Each number is 50 + 15 x the weight over its row's rms, rounded and kept within 0 to 99. Layers, rows and columns count from 0. The size before them is the row's rms in percent of the matrix's.

# down: layer 3 MLP down (transposed), 2560x640, rms 0.0592, rows 2473-2499, columns 512-639
# up: layer 3 MLP up, 2560x640, rms 0.0781, rows 2474-2500, columns 512-639
down2473 079:52 44 74 54 56 47 49 49 52 39 35 70 47 61 48 39 56 65 68 56 66 61 42 56 41 24 48 44 31 45 43 62 45 51 62 43 28 51 76 62 63 44 50 45 48 79 36 68 68 64 39 47 57 48 76 43 37 30 37 49 51 50 85 30 81 63 68 46 61 53 73 51 49 66 38 45 26 47 48 48 55 24 47 42 56 55 51 59 15 54 69 54 70 77 62 01 46 41 30 40 68 57 31 46 58 52 47 56 53 49 52 41 60 58 46 63 61 49 56 65 31 68 58 41 42 38 29 64
up2474 086:47 71 53 52 49 60 47 41 50 60 60 64 67 48 75 70 34 51 63 72 67 59 33 55 61 77 56 59 56 36 64 49 48 60 40 52 52 81 35 53 51 72 60 63 69 51 22 39 64 50 41 76 69 46 87 45 60 43 30 27 72 46 30 67 60 57 52 26 57 48 44 65 75 55 60 31 65 29 53 38 44 73 39 35 23 41 40 57 59 61 55 26 69 62 41 22 62 44 51 67 43 73 46 45 54 56 55 61 55 66 28 62 73 51 44 47 43 54 49 52 32 38 65 59 69 44 67 41
down2474 088:62 15 42 61 77 75 32 49 31 42 44 30 36 59 40 27 41 50 51 77 59 42 44 40 40 19 55 60 55 69 57 30 63 10 52 46 46 26 64 49 64 24 21 44 56 61 86 59 42 60 46 43 23 46 47 36 43 48 48 38 51 62 68 28 40 31 34 67 43 55 59 40 46 42 38 73 52 39 73 50 54 36 33 61 66 44 56 37 20 45 36 74 53 52 54 55 57 60 33 37 70 22 44 44 27 38 65 74 25 44 43 53 47 44 71 66 46 51 34 54 62 50 47 64 34 47 55 49
up2475 118:55 54 51 65 52 62 60 37 43 50 60 39 26 50 38 65 52 46 46 42 89 48 24 40 64 66 75 29 56 56 59 64 72 33 43 54 49 60 51 53 51 37 28 64 76 64 53 66 38 59 64 49 37 87 42 40 32 30 76 43 41 49 56 25 77 45 40 33 45 57 07 56 65 13 41 44 55 82 58 38 57 59 53 34 68 33 46 57 43 56 53 63 30 38 59 55 54 28 81 45 67 43 76 43 39 44 44 51 54 46 56 49 51 70 43 37 60 66 52 55 36 47 48 32 52 69 56 51
down2475 114:46 69 52 82 23 61 45 59 30 63 65 59 55 55 46 66 45 47 55 47 65 49 57 49 40 68 47 70 79 76 19 56 55 32 41 50 36 45 41 29 82 68 55 70 60 36 47 48 37 54 59 37 42 68 65 69 56 45 50 11 40 58 50 37 60 52 35 51 31 60 65 73 51 34 67 48 53 80 50 52 57 36 65 25 52 78 37 53 51 20 68 54 33 35 51 82 60 59 50 48 43 48 54 39 49 37 38 80 52 78 33 47 53 37 44 52 42 56 55 50 64 59 56 50 60 61 32 67
up2476 094:72 48 18 43 40 62 65 33 52 66 25 42 50 61 45 40 63 46 79 36 72 57 81 31 30 57 42 44 86 83 35 48 33 72 37 67 35 69 39 48 17 37 52 55 36 36 73 37 53 10 64 45 37 44 44 52 51 02 56 45 42 36 38 34 38 72 47 51 34 34 42 59 59 31 46 70 40 57 54 44 59 60 68 47 35 39 38 48 69 46 77 32 75 45 45 58 45 50 70 62 24 74 13 50 61 37 75 57 54 63 42 35 61 58 87 47 40 45 63 40 55 36 52 53 27 38 76 75
down2476 091:51 10 64 43 50 59 37 55 54 80 80 51 47 49 56 59 56 49 70 68 44 82 34 73 70 68 60 51 42 57 25 49 58 23 36 55 47 66 47 43 70 61 54 59 56 53 72 49 41 49 37 49 35 12 48 57 69 42 47 45 57 49 42 80 37 40 12 66 43 60 26 45 59 43 39 27 26 40 45 30 49 49 54 48 37 52 66 27 36 51 42 54 52 51 69 54 54 43 55 61 64 72 38 63 75 54 47 78 17 32 65 40 58 26 27 62 69 69 53 62 29 50 50 70 60 73 48 60
up2477 098:53 65 52 15 42 39 24 37 53 14 57 68 63 54 38 62 39 53 63 44 53 43 41 25 63 65 42 48 44 41 62 21 46 50 45 59 53 52 74 48 18 42 41 40 46 52 54 65 66 57 29 37 70 44 51 58 45 54 55 68 35 47 49 52 29 65 52 60 48 31 34 66 59 58 69 50 83 56 27 57 43 69 53 40 38 38 60 47 40 48 47 43 49 66 51 47 32 33 47 69 56 39 61 65 52 47 49 63 59 49 60 69 37 59 77 45 55 49 76 39 29 27 64 72 58 33 58 53
down2477 108:52 47 83 60 57 40 81 09 48 74 56 54 67 65 60 66 43 98 37 45 41 58 51 70 48 57 40 69 44 13 49 36 31 54 55 56 38 31 49 42 56 98 85 59 44 60 30 18 44 32 61 70 49 39 38 88 53 53 49 41 45 46 69 54 64 49 48 53 32 50 68 52 54 33 17 62 47 53 60 63 41 41 46 46 51 06 38 57 50 61 46 54 51 37 58 62 36 74 66 74 56 66 51 88 56 28 40 47 52 66 43 48 29 38 40 45 56 33 66 53 48 68 46 47 38 46 48 68
up2478 092:65 53 31 75 61 59 56 76 74 71 30 69 44 78 43 74 55 61 18 40 45 82 29 56 49 64 67 50 52 39 52 76 23 31 55 67 64 56 54 65 53 67 59 65 19 61 42 25 48 47 58 64 42 44 84 49 64 31 37 34 37 49 26 59 35 37 33 68 76 67 35 39 44 50 30 31 44 47 65 51 41 72 41 52 62 52 66 59 48 60 46 72 39 23 56 72 40 47 39 67 27 49 35 76 57 28 62 41 53 45 63 71 62 46 99 39 47 70 45 50 68 55 50 54 63 37 66 69
down2478 094:34 59 84 26 69 57 66 46 68 48 69 60 63 37 67 37 67 60 47 55 51 43 69 42 47 32 35 29 60 72 63 66 65 60 59 78 62 76 33 18 50 50 50 60 55 40 61 42 56 53 59 71 40 63 34 36 47 37 49 48 61 21 34 78 60 33 66 15 53 47 50 58 28 52 42 90 52 49 61 19 19 57 47 31 39 67 33 52 45 63 82 80 40 37 52 53 39 55 35 61 61 56 65 53 52 57 04 63 27 69 58 33 52 71 50 55 54 46 49 32 52 56 52 66 63 35 41 52
up2479 106:41 39 75 35 36 60 62 65 32 81 45 43 29 63 35 50 63 64 57 70 66 67 72 58 52 41 49 34 43 58 48 20 71 68 65 61 64 54 43 80 62 70 35 73 48 23 68 46 67 46 46 35 09 58 48 46 84 49 44 39 53 54 46 36 41 52 50 46 49 65 44 70 50 39 46 39 56 47 67 52 35 76 84 74 41 45 59 35 46 47 45 47 40 50 37 55 50 44 40 48 41 50 71 45 47 50 57 64 34 38 65 39 69 59 48 55 37 58 34 48 58 63 49 31 33 47 18 38
down2479 102:42 59 71 14 50 62 57 41 64 16 53 40 24 60 46 52 65 36 46 47 63 59 62 68 48 41 77 28 36 52 97 67 55 63 26 51 61 61 61 68 58 43 85 51 83 38 38 60 63 55 57 66 46 66 28 55 52 43 44 47 40 64 30 37 46 68 56 36 33 40 42 30 26 60 45 62 48 56 51 37 65 27 62 52 74 24 33 28 42 64 32 41 48 39 23 58 50 79 35 71 42 63 43 67 20 26 53 57 27 33 68 42 69 48 35 24 50 23 38 57 42 29 45 36 61 31 54 42
up2480 103:26 26 39 49 62 37 46 89 68 42 44 45 73 15 53 41 67 39 29 52 45 39 25 60 44 35 73 57 49 48 55 38 53 45 28 50 37 58 48 35 59 68 62 47 37 29 26 75 78 71 52 68 32 52 43 33 14 43 31 54 53 37 41 56 45 75 45 55 19 28 46 38 41 46 45 46 21 33 57 61 47 51 32 42 32 51 55 80 53 78 69 72 83 58 25 26 64 46 59 36 34 51 40 30 35 39 60 40 51 50 41 34 35 37 53 54 57 57 67 82 61 56 54 52 35 64 65 69
down2480 101:40 45 57 21 52 57 08 40 57 69 45 49 54 71 42 53 47 35 73 50 40 73 61 33 69 59 39 55 46 88 67 50 47 16 45 49 67 43 63 36 68 32 67 69 41 51 67 34 38 54 45 38 49 57 49 67 61 45 49 65 45 72 57 41 36 44 41 48 50 31 60 46 60 74 67 49 59 63 65 39 49 47 68 35 41 29 30 53 55 46 52 23 53 33 48 49 53 55 67 49 53 36 27 36 36 56 65 72 61 24 50 47 65 77 36 49 46 54 65 33 64 64 75 22 41 72 53 52
up2481 097:75 45 45 49 31 72 46 66 77 71 52 33 48 30 70 80 63 50 42 67 44 38 54 72 21 22 35 74 56 57 47 68 63 54 47 62 64 33 39 38 26 45 56 45 42 47 60 82 70 39 48 38 22 43 60 50 26 46 64 48 75 52 68 55 46 50 26 48 24 37 43 42 45 31 65 57 51 55 40 72 63 63 53 60 32 16 35 41 71 45 54 51 72 37 35 63 47 75 45 53 83 38 74 55 82 59 66 61 53 49 69 58 38 77 52 67 43 57 29 38 49 56 83 33 68 50 53 44
down2481 099:69 28 24 52 38 61 44 62 36 19 46 61 46 85 45 64 47 38 58 50 36 52 11 43 56 62 67 43 82 37 42 56 35 48 13 26 47 55 73 54 56 52 44 46 57 62 35 26 50 69 33 52 67 45 80 58 45 54 29 51 50 44 78 47 46 66 77 53 68 57 29 61 60 73 56 37 87 40 58 63 53 40 47 36 58 31 70 65 20 59 26 35 56 72 53 57 49 38 77 46 60 85 63 40 33 39 35 41 42 37 40 77 51 27 70 65 45 37 51 38 24 69 69 19 57 27 59 35
up2482 102:66 47 46 51 44 68 54 52 81 72 64 42 44 56 46 39 71 56 13 46 55 23 43 16 47 55 57 64 46 39 59 28 73 55 61 43 32 57 48 60 77 56 33 38 60 36 68 70 46 37 32 33 68 39 40 58 57 59 58 66 33 70 36 68 60 85 17 33 42 27 57 51 52 84 35 37 43 52 48 59 26 25 69 53 33 78 63 53 39 48 93 56 59 47 54 71 60 37 24 47 48 39 61 53 44 50 55 52 78 82 76 49 42 59 46 45 41 52 56 62 36 42 21 56 44 36 28 54
down2482 108:33 92 65 60 54 35 49 35 33 79 34 44 71 64 62 55 38 50 47 66 71 59 49 36 63 57 41 45 58 35 59 58 65 50 59 55 61 73 42 52 56 36 87 56 63 27 75 35 39 55 60 58 53 32 28 70 65 56 45 54 21 95 64 56 53 52 67 60 49 32 50 42 51 36 53 21 82 38 70 48 56 69 45 52 39 44 33 47 43 52 62 50 69 46 62 33 45 60 79 25 42 47 67 43 33 44 28 56 26 69 31 60 48 29 44 56 51 40 56 65 37 40 21 54 48 45 48 83
up2483 089:71 56 79 46 36 64 69 68 51 51 18 48 64 54 69 28 39 31 23 48 30 52 46 54 71 56 27 45 66 59 47 46 66 51 42 44 52 54 43 35 47 29 61 43 55 45 44 35 48 54 29 82 60 32 51 51 66 53 57 61 50 38 50 44 44 21 52 57 49 56 28 31 23 83 63 41 35 53 45 37 60 52 38 51 45 71 58 49 40 48 56 31 69 39 74 29 81 83 39 65 84 29 54 31 62 69 53 54 34 65 41 51 52 56 56 56 63 77 25 42 51 26 50 60 42 77 55 65
down2483 097:58 66 29 67 73 47 58 79 53 53 51 55 28 53 32 56 21 56 68 35 62 52 30 32 58 38 54 39 50 52 71 39 58 58 50 75 37 60 66 54 65 32 33 54 42 61 44 61 41 43 64 59 52 18 86 50 37 43 13 31 66 47 44 52 62 52 52 62 34 60 68 39 54 45 37 36 39 52 39 56 38 17 71 48 69 21 82 66 61 45 51 42 47 62 52 50 48 66 44 34 29 66 31 52 48 46 68 83 70 42 42 57 72 31 54 50 47 31 48 71 63 38 62 44 36 53 35 45
up2484 103:61 31 53 49 63 42 71 77 49 67 61 62 48 28 43 63 54 64 19 61 19 58 53 31 32 38 62 54 55 71 69 27 28 48 59 41 21 56 66 56 43 76 55 60 46 59 55 35 63 44 44 47 75 22 54 47 32 48 60 43 44 37 68 69 70 67 36 41 62 72 36 49 71 46 56 54 60 62 60 54 49 28 88 42 47 33 60 58 62 44 30 61 47 68 70 74 49 39 62 84 60 32 65 57 59 50 63 40 38 12 58 46 83 50 84 72 34 49 38 35 58 43 52 32 56 55 82 60
down2484 104:64 67 48 60 48 55 73 79 60 78 70 38 30 43 25 41 56 76 38 33 67 38 47 52 47 38 44 56 49 27 76 42 70 46 38 40 19 39 67 46 70 61 31 53 59 49 59 42 48 56 52 33 56 69 64 44 55 46 63 56 72 53 39 54 21 43 41 33 38 70 75 11 63 48 72 78 23 55 40 55 27 24 50 45 59 67 44 56 41 54 49 52 53 64 69 27 41 61 52 55 52 53 40 80 39 52 35 50 79 47 30 51 32 41 26 38 71 38 46 47 52 49 54 59 32 50 39 20
up2485 104:17 40 69 46 37 44 45 30 58 50 52 52 35 22 44 33 29 75 58 56 60 33 32 69 66 28 43 26 33 49 59 48 73 50 58 34 31 55 56 53 51 28 35 31 44 33 47 60 42 85 40 66 29 77 51 56 71 47 46 91 32 29 77 50 31 32 26 53 63 53 58 62 18 39 64 37 40 49 51 59 58 54 38 38 26 61 61 59 39 57 57 42 59 30 42 49 73 33 60 29 41 37 89 52 48 75 57 66 45 84 68 41 49 55 61 35 81 32 20 47 54 28 79 52 54 42 65 36
down2485 099:77 54 49 53 47 65 52 80 16 82 20 55 09 26 56 04 36 69 55 54 38 67 52 62 35 72 49 20 44 33 51 45 55 34 32 51 19 54 45 59 60 48 14 40 42 29 47 81 42 66 48 73 60 62 53 47 64 41 31 53 58 50 49 08 36 75 37 31 36 36 40 42 49 60 53 32 48 36 51 38 59 54 40 33 43 49 26 36 46 72 53 53 64 54 52 36 55 49 79 54 80 44 54 59 27 40 73 53 29 26 52 65 75 54 34 09 65 53 65 52 27 44 56 30 28 27 25 54
up2486 120:76 48 55 76 41 63 51 70 43 26 32 77 67 52 56 50 64 51 45 27 75 48 52 53 42 68 56 48 47 59 68 65 32 55 80 36 56 58 43 43 34 81 59 59 38 27 44 72 41 09 47 54 27 53 52 49 38 44 68 32 41 62 55 39 72 72 65 42 58 61 42 56 53 38 52 46 40 61 34 41 62 61 78 59 42 46 31 44 60 58 46 77 49 43 69 52 55 58 32 49 53 46 33 19 41 39 44 47 44 59 38 33 54 62 48 39 29 59 57 35 59 76 64 53 50 46 39 46
down2486 113:57 62 42 51 45 62 36 44 54 43 64 45 56 39 40 61 58 30 55 45 44 63 35 28 54 47 56 34 29 82 62 49 50 38 67 57 54 67 53 60 45 50 41 54 44 34 38 61 48 46 52 39 73 63 61 76 40 67 41 50 66 26 42 38 26 57 54 39 52 60 37 41 37 66 81 59 60 22 62 46 22 46 70 67 40 36 54 76 62 66 59 98 28 45 51 43 39 60 55 65 84 20 56 51 66 42 57 36 46 80 43 34 51 47 39 56 41 44 58 56 22 46 73 52 71 73 48 32
up2487 092:57 46 37 59 53 55 73 44 76 70 54 63 68 18 45 53 65 54 78 43 45 61 36 52 69 67 55 64 33 73 40 58 49 71 52 54 66 34 65 57 50 46 56 42 45 39 68 34 33 40 66 67 67 56 21 66 44 38 63 43 50 46 54 55 52 53 42 17 41 72 52 56 43 37 94 32 79 52 44 47 66 75 44 66 66 51 35 46 12 54 68 76 66 72 21 62 45 64 56 61 64 44 46 73 47 50 31 34 42 36 37 50 32 33 49 56 64 55 38 52 97 57 44 44 59 79 34 39
down2487 100:52 60 46 61 54 62 51 64 46 23 55 47 40 80 70 49 40 53 22 85 44 24 46 42 27 44 57 48 52 46 52 66 38 41 59 62 38 51 34 53 39 56 48 12 48 62 34 61 55 16 59 41 26 20 66 57 70 65 52 67 51 63 38 37 32 38 47 36 58 60 46 59 46 42 48 68 48 63 57 56 12 41 70 30 36 66 49 77 72 73 50 30 45 56 61 53 49 80 41 50 44 45 76 43 46 36 55 20 43 49 60 28 74 54 51 76 48 55 61 51 34 42 50 48 31 77 73 97
up2488 084:28 64 49 42 43 65 45 33 43 27 22 47 62 44 40 57 36 53 60 42 36 34 71 39 62 50 27 51 32 51 65 47 44 10 53 60 49 65 18 42 42 54 67 43 69 48 69 58 50 52 54 68 42 23 45 59 67 39 60 45 61 85 84 38 75 60 43 56 48 74 44 60 42 39 71 63 65 64 49 32 64 34 64 62 51 34 52 63 71 50 44 55 27 54 46 18 57 56 24 44 80 50 22 73 26 82 27 62 56 60 44 78 24 29 58 45 45 26 49 17 48 50 53 39 56 52 47 49
down2488 088:24 47 58 26 53 76 31 69 40 74 79 45 37 59 46 59 50 41 52 51 60 59 70 56 30 52 30 57 46 40 40 46 75 63 61 53 59 54 70 49 66 51 46 76 50 59 73 43 62 22 50 69 38 53 41 37 56 32 44 38 47 60 52 27 34 60 40 70 33 28 46 53 64 40 32 44 77 75 60 66 67 53 41 72 57 46 44 52 73 41 34 54 33 42 43 65 91 53 34 44 50 48 59 56 38 39 47 29 44 18 55 22 45 40 38 39 38 59 37 67 49 61 37 54 68 49 34 28
up2489 104:41 43 69 77 32 36 61 26 28 72 59 50 54 45 66 53 27 18 65 25 46 62 43 62 90 36 45 31 48 60 50 77 44 57 56 59 33 43 53 57 71 23 42 73 40 44 37 50 71 62 53 50 56 20 49 21 43 30 37 41 36 66 36 41 60 38 33 46 76 25 30 68 53 30 75 63 48 59 62 54 64 31 84 55 59 61 57 64 46 41 44 26 49 69 54 32 62 48 37 30 54 38 68 43 51 31 48 49 49 55 53 75 12 54 70 57 47 54 41 39 36 32 66 43 59 44 53 65
down2489 099:50 32 55 65 60 63 40 20 42 40 47 62 51 53 39 49 54 64 56 42 61 63 71 70 56 40 22 61 25 45 10 51 35 36 55 50 53 50 43 45 54 54 40 17 62 66 25 43 38 35 32 59 43 56 38 51 21 49 53 46 40 23 41 48 49 50 62 45 49 37 49 82 32 55 20 50 71 47 29 47 42 49 53 68 46 65 48 54 34 58 66 42 84 71 38 56 32 64 47 69 70 47 35 74 57 62 48 45 56 43 71 42 22 26 67 65 53 46 28 46 33 38 38 29 75 40 45 45
up2490 098:59 62 50 46 42 41 75 47 69 65 42 42 46 41 83 46 67 56 67 76 51 54 49 51 93 48 33 16 49 31 22 52 54 37 45 50 41 50 34 62 49 74 52 47 67 40 39 51 59 81 57 58 49 56 49 50 31 51 40 69 43 51 48 40 58 41 51 58 54 18 46 44 24 49 35 68 35 52 57 32 39 47 30 51 30 66 21 33 43 67 53 82 51 51 56 48 60 31 32 84 57 46 54 60 57 41 53 49 75 44 53 46 62 33 55 49 46 69 59 27 54 33 65 11 40 71 88 56
down2490 110:34 51 44 49 55 50 32 52 57 60 62 53 38 63 64 72 47 56 45 57 48 36 39 74 43 47 24 19 13 12 58 55 58 48 44 53 37 53 31 48 31 50 56 61 55 71 63 52 51 52 51 47 46 25 54 43 34 48 27 49 45 61 42 66 39 32 38 59 49 45 61 46 43 53 41 77 21 38 68 52 32 37 47 40 51 65 28 46 49 56 71 36 14 48 70 54 55 47 43 34 26 16 78 44 24 66 54 55 49 34 51 61 57 62 36 54 33 37 29 57 38 39 40 57 50 52 44 64
up2491 105:58 45 64 56 56 52 41 35 48 40 48 55 69 63 51 54 67 58 36 64 27 48 28 45 47 36 43 39 32 47 52 64 44 61 57 55 44 40 48 30 43 79 40 43 55 55 62 52 16 46 55 22 38 39 13 32 80 63 47 54 57 59 62 59 21 31 43 52 56 43 42 44 48 55 31 43 59 30 62 76 56 61 36 70 23 55 68 61 55 43 61 44 41 65 49 46 75 28 61 51 25 26 56 47 64 56 49 80 33 40 50 57 69 42 48 48 45 55 66 46 60 60 08 53 46 68 52 39
down2491 109:36 63 61 61 44 38 43 79 40 41 27 65 50 75 54 77 55 42 37 42 43 60 72 41 43 25 48 67 71 53 57 41 46 41 48 54 73 43 39 61 32 70 64 59 88 87 59 39 33 70 00 41 73 41 47 59 71 63 50 62 51 50 39 50 44 64 31 53 63 67 63 48 55 40 21 80 65 61 59 68 45 53 30 42 53 62 55 41 47 38 50 51 40 75 30 31 68 60 27 35 37 43 65 57 28 14 33 42 39 39 48 23 60 42 54 53 68 58 51 46 76 44 39 44 50 39 51 51
up2492 096:26 61 63 59 20 67 69 38 66 56 48 41 53 32 52 25 50 64 51 31 48 68 45 42 58 25 56 44 55 29 48 32 66 44 49 32 59 58 45 70 07 57 76 50 48 45 39 60 93 38 30 37 88 37 40 61 34 57 38 42 44 73 57 44 46 84 36 40 50 69 26 52 43 68 60 59 53 48 58 44 45 33 49 35 55 42 71 48 85 73 56 56 64 72 60 72 54 73 40 72 70 65 56 39 49 46 50 57 71 55 26 56 55 70 29 67 67 49 66 51 36 38 59 50 51 45 44 71
down2492 099:59 61 34 54 46 59 61 78 31 40 87 60 56 59 46 56 68 50 44 49 41 48 69 19 36 33 82 38 40 52 78 64 49 57 55 35 34 67 46 37 54 71 33 61 48 53 39 56 52 74 45 49 77 21 62 76 36 32 30 53 30 57 66 51 51 36 41 50 63 60 38 47 37 53 40 48 72 51 46 38 38 51 42 48 45 47 63 73 49 54 39 50 52 35 44 52 41 55 38 62 53 52 50 45 36 27 51 44 46 68 39 54 54 37 29 53 47 74 41 49 45 44 19 71 45 52 28 48
up2493 107:54 68 57 55 49 46 64 38 58 15 39 46 42 57 58 67 56 33 60 26 75 58 20 26 45 37 29 76 54 23 20 23 66 44 44 45 62 59 33 31 40 67 60 73 40 47 68 21 49 40 56 73 50 45 54 72 24 63 33 58 69 42 66 45 64 57 40 38 53 76 43 41 79 32 47 56 48 48 52 58 59 53 48 61 65 48 60 50 34 45 29 72 38 28 34 52 47 53 52 62 44 58 46 47 64 25 60 62 33 56 45 59 49 78 38 42 69 41 27 68 64 64 37 48 29 65 34 51
down2493 110:38 51 49 84 69 46 38 28 58 24 18 41 37 28 50 42 52 48 63 36 30 65 59 30 58 72 31 40 63 65 54 28 47 53 27 56 46 63 49 45 66 38 36 31 30 32 46 40 71 67 52 51 27 41 31 47 51 50 37 29 45 15 58 37 41 46 61 59 30 54 58 40 38 28 66 20 69 39 39 47 55 62 33 52 49 48 53 40 63 40 59 66 62 43 53 34 42 51 56 45 35 38 49 51 39 75 44 48 57 63 58 40 52 26 53 59 51 27 49 51 54 36 44 67 46 59 73 61
up2494 104:50 53 61 33 70 35 31 24 43 53 67 32 49 36 49 56 33 54 39 83 49 28 48 42 33 35 41 54 38 56 57 18 51 67 83 51 50 60 17 53 67 45 56 46 41 68 57 46 50 50 73 35 83 61 32 36 87 24 26 74 26 75 44 48 42 45 24 60 50 55 43 52 32 81 48 71 66 61 57 38 78 50 73 47 41 37 53 58 47 29 70 73 52 49 43 38 37 44 36 47 50 37 37 59 41 53 59 67 68 49 49 52 30 52 79 34 36 50 64 65 74 45 43 66 62 53 27 60
down2494 104:28 52 42 49 45 48 32 59 40 17 34 41 69 48 44 48 59 55 31 39 57 53 28 49 61 73 37 31 52 45 37 53 36 59 52 17 31 52 40 60 48 47 43 36 90 58 42 45 39 52 20 56 58 30 69 72 74 34 93 57 66 41 38 39 26 38 58 45 54 60 75 66 41 45 52 55 61 63 37 51 61 37 59 56 38 73 66 66 72 62 48 62 55 47 37 58 56 56 36 64 23 84 62 57 58 72 58 41 77 11 65 45 32 55 63 76 34 47 56 72 64 38 51 47 50 43 76 34
up2495 125:27 53 79 42 58 76 38 53 48 29 49 55 44 53 54 64 60 67 58 39 36 45 59 50 72 52 63 67 32 55 56 64 89 53 26 59 22 53 32 23 41 26 44 41 42 67 52 40 53 64 48 67 58 43 62 38 16 50 42 37 68 56 33 67 56 46 50 62 53 49 63 56 28 50 68 42 33 46 71 55 57 47 33 59 72 43 46 36 71 64 65 41 76 66 35 71 43 37 45 47 56 37 51 53 29 49 48 62 53 50 26 42 52 47 51 37 48 38 56 31 99 38 59 28 50 78 56 33
down2495 130:48 42 25 41 66 36 28 40 19 46 46 64 71 55 44 60 47 42 24 50 49 71 48 56 56 76 54 78 50 64 43 69 49 60 49 58 49 47 72 35 58 58 20 38 36 58 64 34 64 64 42 37 70 48 47 75 46 26 44 20 62 56 44 54 80 46 39 69 63 62 47 45 41 47 55 66 53 50 13 38 49 43 54 66 65 55 77 58 75 57 37 39 50 61 28 44 46 37 59 29 19 56 45 65 62 55 53 48 48 47 69 63 60 45 53 54 00 24 85 42 56 48 55 45 61 68 13 26
up2496 082:54 45 16 46 62 38 37 53 62 48 52 47 71 60 35 39 75 43 47 45 65 37 53 48 50 52 75 23 53 48 29 00 49 76 49 44 49 20 54 55 44 67 58 66 58 49 51 77 61 44 28 47 62 68 30 72 73 36 57 92 40 40 63 62 62 38 54 15 25 42 33 53 41 80 75 58 52 72 64 56 57 39 50 67 34 50 43 53 83 44 49 49 61 43 54 45 53 56 42 32 17 69 60 53 55 20 38 45 66 27 33 45 66 56 46 21 51 80 44 42 49 52 62 31 26 50 55 41
down2496 090:47 15 32 33 12 48 27 49 49 24 34 62 33 54 42 54 30 50 56 39 49 66 33 44 29 71 50 62 45 53 69 96 54 35 65 27 66 72 43 36 41 75 51 41 64 51 40 27 49 49 57 26 65 50 49 60 21 64 45 29 49 27 55 42 45 74 62 75 60 49 55 50 56 35 43 32 74 69 66 32 41 49 88 27 57 66 54 45 38 34 29 55 39 45 49 86 25 29 76 64 60 50 30 50 61 80 47 42 62 26 52 32 28 46 65 51 47 53 40 49 51 56 61 68 36 34 47 63
up2497 107:49 38 58 41 39 53 37 65 65 58 42 47 42 89 57 48 30 33 30 64 68 24 44 51 54 61 17 27 32 20 59 69 45 67 24 27 48 19 47 42 46 62 44 48 47 60 58 27 76 49 33 40 64 60 33 38 49 61 47 45 31 32 36 38 42 53 49 67 43 42 46 32 41 48 31 56 47 46 41 34 46 27 53 52 26 77 38 42 72 43 37 54 45 61 41 60 27 47 35 61 64 31 43 68 51 69 27 43 49 45 37 64 41 54 49 35 62 29 61 44 49 68 61 65 53 54 26 59
down2497 108:75 77 72 77 61 51 59 65 49 69 63 55 48 38 51 42 75 19 49 59 66 26 79 53 61 64 58 24 59 52 52 66 65 59 46 49 48 11 32 40 49 24 41 64 73 47 39 50 63 63 46 28 54 17 62 16 62 51 40 67 45 38 88 36 70 40 24 48 32 52 43 48 33 33 51 56 21 67 73 41 65 85 42 58 45 46 62 48 54 51 67 64 56 51 74 71 42 57 57 56 43 48 66 72 55 58 36 82 49 53 38 57 66 55 42 37 52 59 47 61 49 55 55 25 50 30 37 54
up2498 106:51 68 32 57 35 52 49 24 51 52 70 47 64 93 46 62 50 43 41 32 51 47 21 49 75 55 68 67 39 52 42 75 80 56 51 21 68 45 52 50 33 74 22 43 42 89 49 27 64 33 25 56 72 51 52 46 53 64 71 48 48 28 25 26 24 60 38 51 48 51 59 63 53 46 48 38 37 56 48 44 37 60 33 30 73 62 65 30 60 19 89 55 50 47 28 78 46 64 48 61 41 62 26 43 52 70 43 42 45 23 74 24 50 40 53 36 43 50 41 70 91 57 51 60 76 33 43 48
down2498 107:61 58 44 48 57 99 54 41 25 45 60 48 45 55 77 54 62 59 37 47 60 55 52 43 57 14 57 53 58 41 81 39 55 50 80 45 53 68 36 41 68 63 71 29 40 35 47 34 32 71 55 48 42 59 50 41 60 55 52 22 49 59 26 65 47 38 40 33 34 44 90 67 47 55 45 58 58 50 68 48 56 86 42 48 55 33 26 40 21 54 37 59 61 49 52 61 38 21 46 22 46 44 50 49 64 04 66 29 70 57 47 69 47 53 59 31 60 56 65 69 59 43 64 55 48 51 48 37
up2499 090:54 49 35 42 46 74 51 49 30 44 48 45 67 64 46 51 31 57 63 62 39 42 55 48 67 32 43 57 50 33 51 24 42 78 58 36 55 83 80 58 57 50 40 36 69 40 47 61 60 33 39 65 59 57 53 29 73 38 23 52 58 38 48 32 62 39 77 54 65 54 35 48 50 54 41 28 49 46 62 75 43 47 64 37 42 70 43 45 62 59 70 68 54 55 69 39 52 27 21 79 57 57 59 56 43 20 43 68 54 91 62 26 15 45 52 49 46 53 53 80 63 58 37 79 56 51 76 39
down2499 100:45 49 32 55 25 59 61 34 65 59 55 42 56 39 46 42 39 46 44 59 30 46 27 57 65 66 45 67 47 35 22 14 35 58 59 51 69 22 34 54 20 49 41 63 40 14 47 56 59 43 54 26 51 58 66 37 66 66 37 39 67 60 60 30 48 65 45 29 56 59 51 50 34 35 57 32 87 38 60 29 64 66 58 48 81 45 71 72 56 30 99 45 50 47 33 45 86 51 48 32 22 55 45 35 64 67 48 58 62 39 51 71 76 51 42 52 29 46 74 41 47 64 32 43 47 60 62 28
up2500 103:75 49 28 44 57 54 45 90 38 61 44 14 62 56 50 60 59 27 79 37 33 53 68 62 33 68 37 38 72 76 66 28 75 68 50 46 45 64 47 53 51 52 48 57 20 30 45 37 46 45 38 45 59 52 55 54 35 45 61 67 58 46 69 76 79 73 61 62 58 50 43 56 53 48 56 61 52 55 27 45 46 50 54 52 39 55 61 69 43 31 40 56 48 53 38 62 10 45 62 33 45 72 37 51 30 49 48 48 83 20 65 25 35 59 40 73 43 66 46 54 58 40 62 46 43 51 34 60